Weights of a small GPT-style language model, trained from scratch on English Wikipedia.
Size: 4 heads of 64, MLP 448 SwiGLU.
Architecture: LayerNorm before each block, rotary positions, no biases in attention or MLP, untied embeddings.
Training: 204M tokens, 12427 steps.
Each number is 128 + 32 x the weight over its row's rms, rounded and kept within 0 to 255. Layers, rows and columns count from 0. The size above them is the row's rms in percent of the matrix's.

# layer 2 MLP gate, 448x224, rms 0.151, rows 253-292, columns 112-167
size [120  73 106 124 109  61  87  99  62  76  73  79  81  88 101  70  75 118  74  90  67  99  96  71 119 112  93  70 100 118  73 131  44 105 114 100  62 105  64  97]
[[110 108  70 178 153 108 143 209 138 151  72 120 114 138 121 142 126 180 119 111 144 113 159 130 138  83 182 159 137 113  96 143 176 152 131  91 129 144 166 194 189 117 144 171 119 147 146 190  83 139 129 128  79 141 120 150]
 [147 229 167 160 141 142 139 115 117 173 134  82 155 134 127 186 101 172 114 152 110 124 204  78 115  64 121  72 115  56  77 155 145  74 142 155 182 115 153 119 118 138 148 138  95 136 116 102 154 138 137  89 162 149  87 179]
 [150 107 158 125 121 123 181  95 139  39  59 155 146 102 135 162 103 154  82 145 146 183  77 107 142 138  99 168 156  98 111 142 119 107 131 148 116  93 107 146 149 100 158 121 106 127 140 126 182 184 144 159 190 118 134  76]
 [ 71 160  73 124 163 122  30 135 130 119 147 142 179 146 116 113 139 112 170 142 161 110 117 129 119  94 119 145  98 101 147 155 139 164 137 122 180 135 186 126 191 129 194 106  68 100 178 130  90  80 138  70  74 136 107 115]
 [108 100 116 115 124 112 182 107 137 114 132 140 119 114 114 108 138 181 149 193  91 110  89 169 152 140 178  94 213 112  95 131  85  87 148  70 145 130  87  76 150 142  74 129 181 122 111 149 130 136 126 143  72 115 166 127]
 [137 122 171 129  64  47  98 126 173 124 183 112 124 116 115 161 125 210 179  93 121 108 149 136 134 134 100  73 107 100 102 125 104 175 137 121  92  72 130  83 111 160 114 103  95 145 140 182  97  98 162 158 179 110 153 146]
 [119 127 152  79 135  93 145 183 115 128 174 108 112 138 135 169  34 120 138 117 135  96 186 192 138 100 166 138  89 138 113 114 165 129  88 129 130 114 127 134  81 129 127 129 123 130 140 113 168 123 154 117 142 138 203 168]
 [143 104 114 154 124  94 152  93 165 107 155 148 137  72 133 127  62 150 121 185 137  98 154 162 185 117 136  79  44 103 155 117 153 122 109 114 103  80  93 110 163 124 164 121 124  73 161 182 106 124 122 148 134  97 130 116]
 [116 123 104 126 118 118 162 117 159 101  91 112 115 199 150 145 106 107 128 140 143  70 195  96  99 133 129 117 152  91 145 123 140 122 155 131 104 106 185  74 145 159  23 180  70 140  81 133 106 102 160 135  82  65  71 140]
 [115 119 107  97 143 178 109 149  95 173 131 126 202 140 119  93  95 165 115 180 131 126 160 138 137 106 123 134 107 209 114 135 150 123  89 115 123 123 120  76 123  78 144 171 104 139 119 141 158 138  99 184 122 132 138 138]
 [105 121 122 169 111 148 179 119 134 129 169 143 139 159  96 187 196 136  96 112 125 161 172 148 145 150 141 104 114 137 115 122 146 182 102  81 141  91 159 116  95 144 168 128 135 113 118 111  55 103 104 127 103 192 117 139]
 [108 151  98 126 122 138  54 188 192 161 116 228 103  63 150  60 136 161 109  81 135 152 143 130 180 136  71 141 123 109 160 167  66 136 158 160 126 120 125 117 149  98 124 172 148  96 106 145 116 168 144  93 121 123 134 132]
 [117 138 149 179 155  83 141 136  99 122 125 151  90 102 128 128 107 115 140 117  93  71 154 123 141 120 129 134 141 125 157 163  95 135 163 123 211 203 196 177 160 104  74 137 179 162 157 150 124 157 130 161  69 143  61 149]
 [168 191 168 146 132  87 142 158 171 140 163 189 140 167 119 132  88 198 178 139 142 112  94 159  75 170 147 177 141 111 144 131 143 113 122 147 140  82 117 112  93 179 157 135  95 156 152  86 113 100 101 121 105 106 155 100]
 [165 113 169 160 142  95 130  86 146  97 172  98 187  61  96 165 141 170  94 147 190  90 116  86 171  98 160 107 172 152 128 120 140 100 134 128  93  86  68 130 105 100  89  73 143 162 112 145 129 128 140 125 142 118 136 130]
 [107 118 211 172 156  86 135 105  93 119 150 186 131 123 164 173 114 161 114 119  84 149 153  94 106 159 154 157 137 112 145 145  75 156 135 114 127 199 153 107 157 111 146 136 190 145 134 115 141 137 144 139 175 125  65 134]
 [133 143 132  69  98 120 106 132  88  97 176 166 180 125 119 104  92 108 152 205 149 130 140 107  48 133  75 115 184 167 125 100 190 106  82  84  96 155 135 131 102 161 144  76 106 103 171  85 180 110  76  91  85 133 145  89]
 [114 161 128 154  62 109 150 123  75 117 147 138 123 162 121 156 180 124 138 122 152 117 173 109 108 101 138 129 148 124  97 109 107 113 139 118 152 154 116  75 121 132  65 150 153 154 102 150 161 157 136 124 103 136 152 129]
 [101 120 155 109 118 173 161 142  59 155 132 120 171 108 135 150 183 133 160  96 121 186  70 139 132  98 113 150  86 146 120 143 162 121  75 128 231 109 164  74 109  83 104 170 131  99  95 125 140 114 116 203 150 128 181 161]
 [137 105  79  82 128 121 104  87  98 168  83 130 132 130 105  88 172 123 153 126 125 112 121 102  69 150 155  63 158 134 119 133 138 147  84 168 130 140 163  77 125 102 100 109 115 130 113 163 115 145 168 109 142  80 144 123]
 [138 149 117 180 139 120 187 138 180 153 115 160 138 128 145 132 111  84 131 136 192 101  98  66 188 138  71  70 122 133 159 186 123 153 133  87  75 157  95  83  84 162 126 116  61 100 159 115 142 118  68  94 118 177 100 140]
 [128 150 148 127 172 143  54 152 166 135 109 149 110  89 153 140 139 132 167 191 122 129 161 100 145 115 129 101  93 102 154 159 127 130  55  84 137 136 124  85  90 168 117  34 108 128 141 109 137 130 103  80 107 134 146 121]
 [154 119  62 157 117 124 168 127 156  84  76 109 168  95 104 120 103 145 140 139 199 135 137 120 174 137 124 144 145 136 204  68  98 117 109 148  78 130 123 110 178 143 142 149  89 174 185 125 154 147 188 184  61  94 124 135]
 [103  79  49 156 132 115 117 119  85 146 180  78 157 147 169 119  63 107 134 105 145 172 118 137 181 120 133 136 101 155 139 106 145 115 108 120 147 115 123  95  79 113  78 135 199  91 147 105 123  97 177 119 143  89 154 116]
 [155  21 134 123 170 110 108 186 160 122 133  86 138 132 122 104 161  74 118 178 154 123  62 162 139 138 116 118 118  92 132 145 132  76  82 110 135  73  91  99 179 144 116  75 103 112 165 114  80 168  82 152  72 149 123 119]
 [156 110 115 121  86 127 142 191  83 132  98 137 153 120 143 135 125 108 124  99 135 137  69 162 173 121 166 122 117 143 120 141 167 154  89  89 151 155 155  96 132 108 127 102 163 119 107 108 155 162 144 149  96 132 180 106]
 [171 104 149 159 117 100  96 145 173 125 159 128  59 144 131 121  79 154 103 160 155 136 140 106 106 135 124 109 157 149 134 103  87 185 128 136 198 121 120  81 118 114 175 105 199 138 140 140 102 129 107  97 104 113 103 126]
 [ 94 119 165 112 155 159  79 140 116 103 204 164 112  95  82  68 142 118 122 139 120  74 141 191 104 109  96  77 110 133  83 127 197 120  67 185 153 158  93 131 153 158 139 100 125 199  96 124 159 129 155 168 181  77 128 109]
 [138  81 128 113 135 163  74 125 105 128 150  94 184 182 113 121 118 141 130  90 132 113 120 153  85  69 110 114 155 182  92 114 117 122 103  87 110 104  87 146 138 110  82 149  84 152 101  48 107  94 164 132 102 128 111 115]
 [129 116 162 167 150 148 128 161 111 171 116 104 159  71 146 109 161 139  66 101  89  83 104 148 102 132  88  81 136 210 131 135 107 170 147 113 126 118 133 157 142 122 142  46 131 127 137 134 119 146  76 133 124 112 132 116]
 [117 156 114 140 109  93 109 127  90 110 159  57 123 101 127 159 103  92 123 123 180 131 140 121 148 217 154 124 124  44 125 141 168 153 130 121 106 185 104 182 110 125 107 130 158 146 144 184 125 145 110  79 210 130 160 156]
 [128 144 153 140 125 134  57 182 178 116 133 160 134 192  82 146 106 125 138 157  63 202  87 156 142 190 147 124 130 172  95 108  89  98 168  93 139 112 146 132  94 105  94 111 151 110 135 150 165 157 156 142 110 159  92 112]
 [114 184 129 138 180  91 152 140 123  96 126 189 132 139  52 159  87 133  82  53 122  82 180  91 125  83 127  71 143 151 126 132 191 151  98 141 178 139 135 112 163 128  98 137 137 126 149 112 128  46 145 123 108 106  60  83]
 [152  71  98 128 123 134 121 168  90 155 121 112 101 135 148  77 160 119 136 139 133  55 135 109  72 121 191 142  99 130 114 137 130 111  83  92 133 180 158 161 119 122  94 124 148 107 112 163  98 157 145 143 111 103 137 118]
 [173  55  97 132 104 197 151 150 109  65 161 151 114  74 219  97 105 128  63 162  88 148 154 146 117 157 116 141 141 142 153  83  43 137 160 150  65 129 125  89 201  70 138  78 123 137 126 146 110  75 158 161 115 132 123 133]
 [142 141 126 119 117 125 147 126 136  70 119 116  94  96 137 111 146 135 137 118 150 169  91  97 119 134 169 113 101 167 168 114 126 156  77 129 134 150 142 133 159 148 150  72 117 105 160  81 104 167 134 153 104 127  98  83]
 [114 123 129 174 167 114 140 160 148 144 134  92 146 145 107 147 171  96 162 107 146 187 102 156  97 174  68 130 164 104  80 125 142 151 175  45 139  84  38 174 198 147 106 165 147 128 159 211  84 110 137 138 170  88 172 126]
 [114 161 158 155 107  94 132 145 139 144 148 110 150 112 123 144 162 109 131 163 129 171 115 109 137 145 144 120  70 118 173 129 102  38 203 129 111 165 154 175  96  45 135 106  80 176 132 208 206 119  65 177 128 130 133 136]
 [185 147 179 170 172 147 139 161 110 178 140 100 141 152 162  88 116 144 119 128 130 122  99  98 141 109 147 179 141 150  93 138  90 185 144  76  34 152  84 147 206 145 117 137 110  92 159  98  98 129 182 138 114  69 110 165]
 [181 173  49 125 142 139 167  91  92 122 144 197 161 143 151 127 190 141 134 186  99 119 103 105 127 115 114 128 154 101 128  71 144 154  98  95 143  55  91 110 182 151 213 105 126 105 159 159 103 106 145 171 153 148  88 141]]
# layer 2 MLP up, 448x224, rms 0.149, rows 253-292, columns 112-167
size [127  71  98 120 106  60  86 103  61  81  75  94  80  91 100  73  73 125  71  92  73  97 102  73 120 112  92  73  99 116  70 128  46 104 114 101  63 107  64  95]
[[110 181 156 107  77 140 124 107 119 156 173 110 110  72 126 103 153 111  98 177 114 170  88 122 107 150 116  94  83 172 134 154 106  78 135 197 120 138 104  86  74 136 199  75 108 104 179 145 134 134 118 166 171 106 150 129]
 [131 150  91 129  58 173 170  94 111 123 169 132 107 126 122 145 127 146 130 189 141  70 101 125 110  52 130 129  98 126 108 183  94 114 143 156 195  76 119 136 153  65 127  79 137 136  85 133 150 122 154  95 109 133 132 152]
 [113 121 153 152 165 129  52 126  96 190 120  59 119 177 158 121 140 103 159 115 106  73 153 162 136 148 123  73  75 173 104 104 132 141 135 104 179 165 157 120 138 158 122 179 120 126  96 162 129  86 123  99 108 137 139 184]
 [112  97  87 127 144 119 205 117 110  87  81 159  97  63 143  95 171  99 120 167  88  92 150 157 127 127 212 184 110 139 122 109  95 123 114 180 111 122 137 172 119  90 140  83 173 109  95 139 132  92 172 122  68 132 131 145]
 [116 176 138 129 174 210 119 139 195 154 130 140 146  88 170 102 133 163 139  63 134 152 187  64  93 134 126 160  73 160 120 142 171 121 119 180 164 139 164 195 133  84 154 182  90 128 116 140 143 151 135  94 168 141 103  81]
 [ 91 127 117  28 110 107 145  59 114  97 133  91 112  63  86 133 111 140 173 135 113 127 143 147 110 165 124 136 145 198 106 117 107 117 151 109 130 111 130 119 178 165  73  88 149 174  67 154 124 108 128 107 115 121 174  75]
 [135 103 111  40 147 124 151 125 138 124 126 157 112 124  94 119 117 153 156 111 148 139 216 117 115  55  73  87  91 131 153 107 147 102 185 154 119 121 168 112 172 148 128 136  96 114  98 108 101 146 149  92 126 171 129 141]
 [121  91  80  98 161 121 140 116 111 130 146 138  82  86 118 131  63  98 147 131 141  69 150 159 233  95  81 149 100  82 106  71 178 122  84  88 130 115  71 171 137 196 132  93  82 142 125 155 144 104 137 175 126 117 135 186]
 [ 84 130 164 162  82 151 123 151  55 138 113 113  92  97 124  93 179 209 119 102 116 112 132 166 141 139  94 110 111 144  73 155 185 125  96 103  61 114 142 117 165  99 168 122 169 152 124 133 169 106  98 156 122 144 113 157]
 [160  92  93 112 138 153  72 139  71 191 153 113 183  83 121  90 114 144 127 151 105 144 133 110 172 120 136 112 120 142  87 150 166 155  93 126 141 126 139 104 105 147 121 138 120 102  93 130 220 161  81 195 130 117 132 156]
 [ 98 117  77 181 159 124 149  99 148  87 146 140 145 126 143 129 121 119 148 101 131 125 131 119  79  94 131 146 130 166 108 104 126 162 145 128 167  93 133 100  90 162  67 151 108 177 131 139 130 145 138 151 180 124 191 146]
 [135  52 115 140 121 151 172 110 121 142 118 133 117 108 109 122 159 116  86 149  89 125 158 153  94 136 101  97 102 165 131  89 121  82 131 167 132 132 173 168  61 139 123 116 124 179 157 205 100 129 114 129 126 128 102  71]
 [ 84  56 179 143 133 103 109 152 115 117  88 133  54 115  85 129  97 170  93 132 133 201 198  93 163 116 131 138 118 132  86 131 110 120 134 196 157 112  94  71 152 161 151 117 101  86 172  85 157 161 141  64 199 117 172 140]
 [116 116 139 138 138 196 125  92  73 124 116 120 139 137  85  86 119 130 131 125 101 144 127  63 195 154  91 150 103 130  93 100 168  94 168 114 140 160 153  91 158 171 127  51 148 147 124 133 163 137 104 156 157 145 117 112]
 [104 140 175 148 122  94 145 143 147 149 155  74 180 123 109 225 102 141 138 146 147  97  88 102 103 118  75  71 154 130 118 106 170 154 145  89 119 133  63 104 132 124 112  80 126 138 126  93 130 124 134  62 114 200 135 177]
 [175 201  76 103 123 188 172 154 170 105  98  90 174 135 124  74  91 159 119 146  89 108 106 162 131 106 105 143 137 123 116 153 152  91 163  69 153 113  88 164 125 187 139  75  69  74 119 114 136 122 155 108 153 111 184  65]
 [105 119 151 153 125 102 186 119 178 109  93 118 121 146 168 198  90 109 184 114 117 134 128 161 154 137 170 110 103  90 165 149 100 104 149 149 135  75 134 104 113 108  81 170 195 132 132 148 100 163 220 142 124  93 129 159]
 [ 88  85 151 199 156 133  46 125 179 118 198  85 120 126 140 102 179  84  93  73 163 158 143 167  96 152 126  93 109 145 115 176 155  51 147 131 125 127 180 112 113 133 160 151 157 153 147 112 147 182 114 138 146 139 119 126]
 [156 126 108 121 145  74  96 101 224 124 144  94  97 157  72  76 105 123 115 159 132  71 186  90 139 145 145 107 167 125 103 131  90 162 146 123  49 173  50 123 127 137 145  97 116 138 166 184 112 147 153  83  74  86  91 150]
 [130 146 121 131 120 129 141 182 153 100 172 190 105  44 161 128 153 139 121 113 105 112 113 141 145  74 123 157  98 106 129 125 105 139 145 119 135 124 119 186  79 122 166  93 113 127 126  94 140 106 159 187 181  78 127 111]
 [ 97 125 177 104 156 152  48 145  82 107 125 103 132 195  67 123  89 132 172 102 113 137 146 141 114  76 136 137 133 103 124  70 121 130  93 160 163  94 140 157 168  55 132 136 189 186  70 122 102 106 180 150 168  79 114 110]
 [169  97  98 149  89 125 194  87 120 172 147 105 140 143 110 131 126 134 147  86  82 146  94 157 157 158 134 160 156  78  80 134 167 126 180 195 139 111 117 142 139  91 126 190 139 141  90 102 153 149 154 140 127  75  94 128]
 [141  84 104 146 156  72  60 171 113  48 111 116 158 122 142 143 113  97 112 162 167 110 114 152 170 120  75 181 135 116 170  87 110 128 110 133 143 133 165 151 172 159 117 133  77 117 170  81 144 232 141 164 132 121 113  83]
 [127 160 134 104 115 133 192 108 145 180  96  68 126 124  87 117  88 165 124 152 139 123 101 205 119 126 113 109 158 151 154 171 174  84 153 146 111 176 146 127 128  52 124 149 201 126  81 172 121 150 110 119 148 171  84 116]
 [ 86 195 119 156  85 177 176  75  96 159 118 155  78 138 138 152  97 188 156  51 147 181 159  89 144  85 137 143 152 151 200 133 158 182 142 132 115 135 164 154  80 101 159 117 194 170 102 168 150 175  62 126  88 108 178  99]
 [175 141 133 105  73 118 170 184 111 145  71 127 180 100 108 218 102 144 153 113  79 156  55 187 162 113 127  65 137 103 168 207 134 115  93  93 192 176 127 116 113 181  72 101 103 133  80 108 170 139 161 139  97 155 152 100]
 [181 132 111 148 103  75 102 164 127 110 125  68  49 152  98  82  75 145 100 149 176 164 135 123 131 125 110 102 149 130 140 108 112 174 132 122 154 113 115  85 137  73 156  98 144 117 101 123 131 110 122  81  83 125  97 128]
 [ 83 148 139 109 158  95 159 119 133 161 124 177 127 109 100  95 113 159  87 140 180 120 170 106 156 157  99 152 145 140 163 134 124 122 132 124  80 205 184 114 136 107 126  70 143  99 165 150 148  76 101 159 119 125 118 135]
 [ 96 139 134  98 109 135 123 138 116 150 184  50  87 133 107 105  98 173  92  55  98 142 121 157  83  66 113 142 159 113 125 105 154 150 132  80 162  74  77 157 134 165 120  98  57 138 106 108 159 146 164 117 115 133 153 127]
 [140 120 121 165 135  92 112 167 128 190 112 119  73 163 179 117  98 140 158  87  23  92 120  74 108  56 142 113 137 176 113 101 132 184 200 152 136 142 143 150 110 115 178 130 104  99 125 194 109 148 144 179 142 183 134  66]
 [119 151 114 133 131 133 130 142 121  58 154  71 151 126 100 168  98 108 169 105 164  55 158 121 137 134 141 112 133 133 112 160 188 108 130 117 100 131 158 178 136  91 133 136 185 115 126 135 111 124 114  71 110 165 175 123]
 [102  96 117  86 155 134 114 132 147 104 139 101 143 125 176  97 159  96 164 151 142  49 137 108 107  57 113 231 123 132 101 146 143 145 114 170 113 143  94 120 153  90 161 123 158 140  97 114 121  40 129  56 154 143 135 179]
 [ 99 147 122 112  81 130 130 167 117 110 100  76 107 174  94  74 160  92 150 153 140 129 127 158 158 229 116 126 126 147 103 149  86 172 185  97  98 114 156 171 139 162 126 161 102 115 217  82 124 174 118 126 135 102 118 147]
 [161  74 111 125 102 127 119 151 107 109 164 130 147 124 164 147 162 111 147 126 136  72 125 149 111 115 157 125 145  98 155 110 180 141 106 106 148 135 173 143 121  98  92 173 163 113  49 133  94 163 123 162  81 112 203 118]
 [104  92 138 144 152 141  66 110 153 219 165 154  87 105  87  85 131 128 137 161 146 158 110 140 147  62 136  74  98 125 112 147 175 143 142 123 160 131  87 135  88 145  95 155 153 141 119 127 101 127 183  70 131 192 153 131]
 [115  85 123 139 159 110 103 163  68 212 152 130 160 152  92 159  97 132 111 162  95  91 165 164 147 115  98 162 142 134  90 156 168  66 149 106 113 122  74 109 140 104 104 162 117 184  82 156 155 107 159 112 148 160 185 167]
 [143 134  87 172 147  70 151 140 136 158 119  66 166 137  98 162 184  71 135 123 127 150 125 139  98 178 115 139 151 120  89 129 150 142 131  66 185  70  72 152 150 124 104 131 171  88 159 169 111 115 142 136 165  83 155 103]
 [115  87 115 148 123 133 169  82  60 169 121  93 116  36 116  97 124 124  98 146 127 212  49  89 122 154 121 176 116  86 200  95 115  60 149 125 108 149 161 113 100  93 104  97 113 122 115 161 160 109  64 117 103 162 145 160]
 [181 131 134 144 113 138 132 102 102 144  87 159 145 152 176 143 125 162 116 126 157  96 190 133 122  92 148 158 143 164 130 102  92 149  60 125  74 138  90 174 124 133 132 179  83 124 158  96  97  86 183  82 121 137  74 113]
 [157 210 118 157 116 125 124 108  88  89 104 110 156 136 137 124 129 114  96 189 142 149 163  84  97 117 115 109 145  55 156  68  85 137 108  43 127  88 125 106 154  99 174  60 109  84 106 193 142 123 142 164 130 134 116 171]]
# layer 2 MLP down (transposed), 448x224, rms 0.212, rows 253-292, columns 112-167
size [115  69 118 111 104  56  81 106  60  77  73  82  75  82 101  68  79 123  69  93  79 106 103  67 117 119 109  67 107 109  68 129  45 114 113 116  69 112  56  92]
[[137 135 138  88  94 137 117 130 137 101 161 115 135 101  95  88 153  83 118 136 104 157 120 106 137 130  63 117  92 119 125 139 104  88 131 129 130 140  77 125  58 175 121 145 166 105 129  72 202  95 127 142 162 155  94 109]
 [123 135 154 137 180 141 102 131 124 134 117  96 117 108 128 137 167 176 101 151  96 105 144  80 128 121 137  66 173 120 136 187  97 116 134 129 132  84  48 144 129  72 141  72 117 164 120 158 198  90 150  86 182 165 168 156]
 [ 77  87 119 121 150  98  74 123  75 182 153 117 123 200  84 111 119 153 162  85  85  84 187 138 127 138 141 101 114 124  88 159 122 140 120 126 161 116 138 107 129 155 156 155 121 126 124 154  64  88 126 122  78 169 156 175]
 [123 142 153 179 161 127 173  88 106  98  69 161  97 129 165 155 133 124  96 128 119 140 134 119 138 188 151 169  85 106  84 106 125 165 168 177 121  92 138 161 125 110 128 110 183  93  64 110 202  97 140 132 157 161 161 143]
 [123 150 132 100 150 136 166 140 147 118 149 129 101 107 149 141 119  90  96 100 143 106  91 109 123 100 165 127 134 129 129 158 139 201  98 175 143 129 160 121 132 134 151 162  62  75 126 113 147  96 116 137 118 151 130 118]
 [112 112 106  97 122  77 131  90  99 136 120 121 107  88  72 201 148 169 158 136 140 138 167 174 105 132 152  89 116 125 118  88  69 168  99  84 116  94 136  98 135 174 103  86  87 108  95 122 151  94 125 133  58 120 108 121]
 [106 121 136  94 132 113 110 109 192 129  79 159 142 144 109 116 145 129 116 100 188 109 159 113  92 134 105 126 147  91 157 140 106  99  97 132 137  73  68  93 138  91 132 138 167 111 184 153  94  94 139 131 148 141  96 123]
 [110 104 106 120 134 121 101 121 132 148  87 177  90  97 119 100  74 121 140 150 134 150 141 154 159 124 129 110  77  85 168  92 123 138 145  83 115  85 130 106 171 185 103 153 125  61 120 131 132 142 116 141 127 166 174 162]
 [162 135  42 106 129 178  73 129 147 126 144  64 135 175 189  90 103  94 116 131 137  71 149 110  63 184 148 144  60 137 108 125  82 172 126 111  68 140 154 110 134  79 113 120  90 132 187  87 160 141  85 145 135 111 128 153]
 [127 114 150 151 149 127  64 119 106 127  98 142 149 124 156 113 160 141 126 103 131 152 158 163 130 112 130  92 126 113 136  91 120 109 133 108 113 184 153 159  63 170 119 141 104 138  32 101 201  95 127 153 133 172 119 142]
 [168  96  98 120 148 121 111 164 139  93 114 127 119 136 134 106  92 171 204  77 133 127 161  98 113 130 102 159 171 109 113 126  94 107 173 103 109  89 113 132 159 124 105 189 141  91 154 146 151 124 102 169 127 140 173 194]
 [115 188  74 125  98 122  90  92 143 162 151 156 138  63 158 152  95 103 169 106 136 150 135 131 179 139 112 109 129 122 180 187 143 116  97 129 159 162 143  60 175 118 116 126 172 106 113 131 139 126 129  66 175 147 109 142]
 [ 95  58 109 114  91 105 115 157 161 110 138 158 173 135  82 132  86 154 119 123 167 164 138 136 101 125 184 134 129 176  84 125 188  72 184 129 114 104 113 152 154 121 161 144  58  92 113  86 140 140 116  50 179  95 151 140]
 [153 135 117 143 134  94 171  99 153 141 147 109 168 157 112 111 137 195 144 167 162  83  87 170 104  96  58 153  80 118 184 122 114 152  98 137 167 120 154 127 119 151 115 150 139 109 103 134 162 149 125 153 135 141 115 155]
 [144  76 166 159 146 163 128 105 131 126 172  69 159 116 151 167  67 167 185 101 126  67  80 131 155 143 141 132 170 151 148 145 182 163 115  98  84  97  86 137 131  92 143  75 151 136 162 153 163 158 116 106 132 135 189 163]
 [114 116 142 144  86 132  81 112 111 100 135 198 181 136  61 195 152  98 107  87 132 133 159 111 124 146 148 130 146 118 108 156 119 148 109 127 161 196 124 108 151  87 100 106 130 129 122 131 175 130 130 148 156 127 104 131]
 [113 190  67 138  58 102 145 118 140 137 147 115 139 124  93 247  89  76 113 148 144 143 161  67 126 123 143 115  55  54 187 137 135 158 134 152 152 122 130 118 142 175  87 168 156 130 138 119  75 139 153 111 112  74 102 157]
 [ 65  72 111 129 187 114  57 135 192 129 156  89 126 152 132 109 131 152 116  96  88 170  86 151 122 122 127 103  79 120 117 176 111  89 147  96  85 108 123 170 116 158 147 120 112  99 171 145 156 121 119 132 109 107 126 118]
 [ 49 154  78 123  79 188  84 112  74 132 131 129 129  96 160 117 144 101 162  79 148 155 112 109 132 124 109 105 101 148 168 127 122 130 144 100 141 113 128 112 179 118  90 138 121 113 118 111 111 140  92 160 122 146 178 150]
 [161 152  83 159 104  80 118 130 182 134 120 152 111  80  54 131 148  82 125  61 147 162 129 138 103  98  97 160 140  94 130 137 111 128 107 114 124 116  76 118 122 110 108 139  49  99 157 195 104  74 124 143 141 160 136 194]
 [ 87 126 123  56 122  75  95 147 146 107  72  85 185 130 157 131 132 138  99  88 196 155  83 156 125 114 195 154 102 111 195  94 145 172 158  79 190 123  78 138 139  98 141 124 141 192 100 119 126 112 171 118 134 118 105  77]
 [207 175 162 151 130 115 159  67  99 152 159  95 127 148 118 110 178 190 111 149 144 151  88 141 127 140 120 153 134 115  69 112 149  97 174 184 128  97  81 136 120  76 143 166 135 136 119 198 108 151 103 123 128 169  66 116]
 [157 171  76 134 133 118 129 143 111  37 119 166 125  87  94 174 135 190 124  87 178 137 141 129 179 154 100 186 119 154 212  74 103 128 183 135  83 137 151 111 107 138 120 101 131 169 123  81 141 178 124  80  97 105 148 107]
 [122 148 102 140 122 120  88 195 114 117 135 152 142 106 147 170 110 128  98 196 103 135 112  91 156 184 157 162 109 119 122  84 117 124 194 101 197 187  82 165 106 165  92 174  94 152  83  76 123 112 105 156 141  73 125 118]
 [121 175 123 146  61 150 135 123 166 111 108 127  52 123 110 113 145 130 156 177  99  86 135 121 116 102 154 150 121 142 129 115 164 128 165  81 177 187 138 137 134 109 127 145 133 117 121 179  88  82 150 110 117 105 102 149]
 [165 121 128  66 110  89 131 170  66 163  73 121 197  78 127 138 131 153  79 128 100 145  84 166 160 159 162 136 131 121 123 130 118 173 119  95 134 150 146 110 146 122 115 161 142 124 101 114 146 154 163 154 131 134 167 138]
 [131 117 154 150 131 165  97 131 145 138 124 124  55 133 115 137  43 120 113 135 198 165 160 129 130  77 128 115 136 112 151 108  86 150 139 138 157 167 146 110 142 101 130 120 138 106 103 100 104 123 142 116 110 121  98 145]
 [156 114  71 173  84 164 105 131 116 127 120 140 110  99 119 154 107 107 153 106 113 146  86 103 152  80 174 105 114 136 123 126  80 136 154  90 131  72 127 163 150 157 184 167 150 174 140  84 128 133 140 125 150 124 170 128]
 [184 117 112  97 123 122 172  85 142 130 120 162 148 169 125 131 149 106 128  98 108 123 166 130 103 101  98 187 131 158 143 123 135 101 124 139 126 176  85 168 177 100 122 142 143 172 169 152  88  98 146 112  91 140 111  92]
 [148 140 152 128 137 165  87  95 154 181 130 118 153  83 125 148  92 139 103 140  82 119 124 120 197 144  97 141 135 170 137 139 170 123 155  81 150 132 163  82 135 136 104  95 156 173  90 182 139 113  94 172 109 112 112 164]
 [ 85 161 117 108 113 127  87 124 107  83 160 117 149  99 156  97 120 116 119 154 120  74 139 170 146 125 124 139 208 123 149 219 149  96 131 100  57 161 153 118 105 106 145  86 115 126 164 161 135 134 116 114 121 134 137 169]
 [102  90  99 105  89 136 175  92 107 103 107 137 141  94 178  92 104 156 155 126 135  32 183  87 121 131  97 149 141 118  83 160 147 125 127 187  83 145 109 167 156 155 143 132 136  97 144  97  97  86 154  82 126 127 126 158]
 [151 115 121 197 212 145  96  95  96 133 103  88 119 130 133 156 179 178  79  95 136  95 149 156 119 180 180 121 150 101 116 154 119 160 124 108 129 128 197 110  49 115  68 153 185 165 141  70 129 147 122 142 176 123 138 113]
 [155  89 152 129 157 104 135 152 115 167 136 125  89 173 134 137 106 142 124 128 142  69 121 100 106  95 124 187 131 175  67 151  90 101 124 105  91 207 178 161 121  89 110 127 168 120 130 140  99 108  80 109 133 113 171 121]
 [ 77 162 107 123 185 138 122  59 112 144 119 114 143  89  65 174 153 150 158 102 149 135  90 151  91 129 158  99  60 184 119 166 174 155 125 106 183 135  44  87  78 107 116 123  83 112 119 144 125 145 159 138 130 171  96 111]
 [ 98 157 101  95 164 117 138 161  99 166 154 172 133 192 136 103 119 112 122 159 100 113 116  90 148 144 113 168  84 152  95 155  68  87 103  86 136 114 161 117 124 129 103 121 126 181 148 124 146 199  99  93 100 122 183 105]
 [177 157 111 155 142 124 169 112  69 165 103 148 109 166  84 127 176  56  61 179 149 143 100 118  80 187 137 123 120 117 147 172  89 148 165 106 104  94 108 170 188 124 135 119 173  70 137 100  94  82 125 196 107  87 147  78]
 [136 111 143 119  97 110 111 102 137 120 116 132 127 131  33 106 187 120 121 169 112 197  91 144 135 159 185 115 121 132 133 115 118 101 173 123 103 177 147 133 136 111  91 114 144 124 138 181 177 102  76 175 155 188 146 154]
 [201 114 156 168  86 104 133 151 101 130 172 126 135 168 101  77 143 105 119 141  72 142 115 120 131 112 140 176 145 133 135 134  92 136 119 141 130 189  76 167 108 137 169  99 120 144 102 144  94 130 116 113  92 145 116  85]
 [155 171  99 104  77 140 165 150 156  57 185 114 137 146  99 167 122 131  75 133 112 123 112  53 158 120  99 154 126 107 142 116 144 167 140 101 131 144 152 132 167 124 175 125 121 108 118 170 101 108 126 140 161 127 129 182]]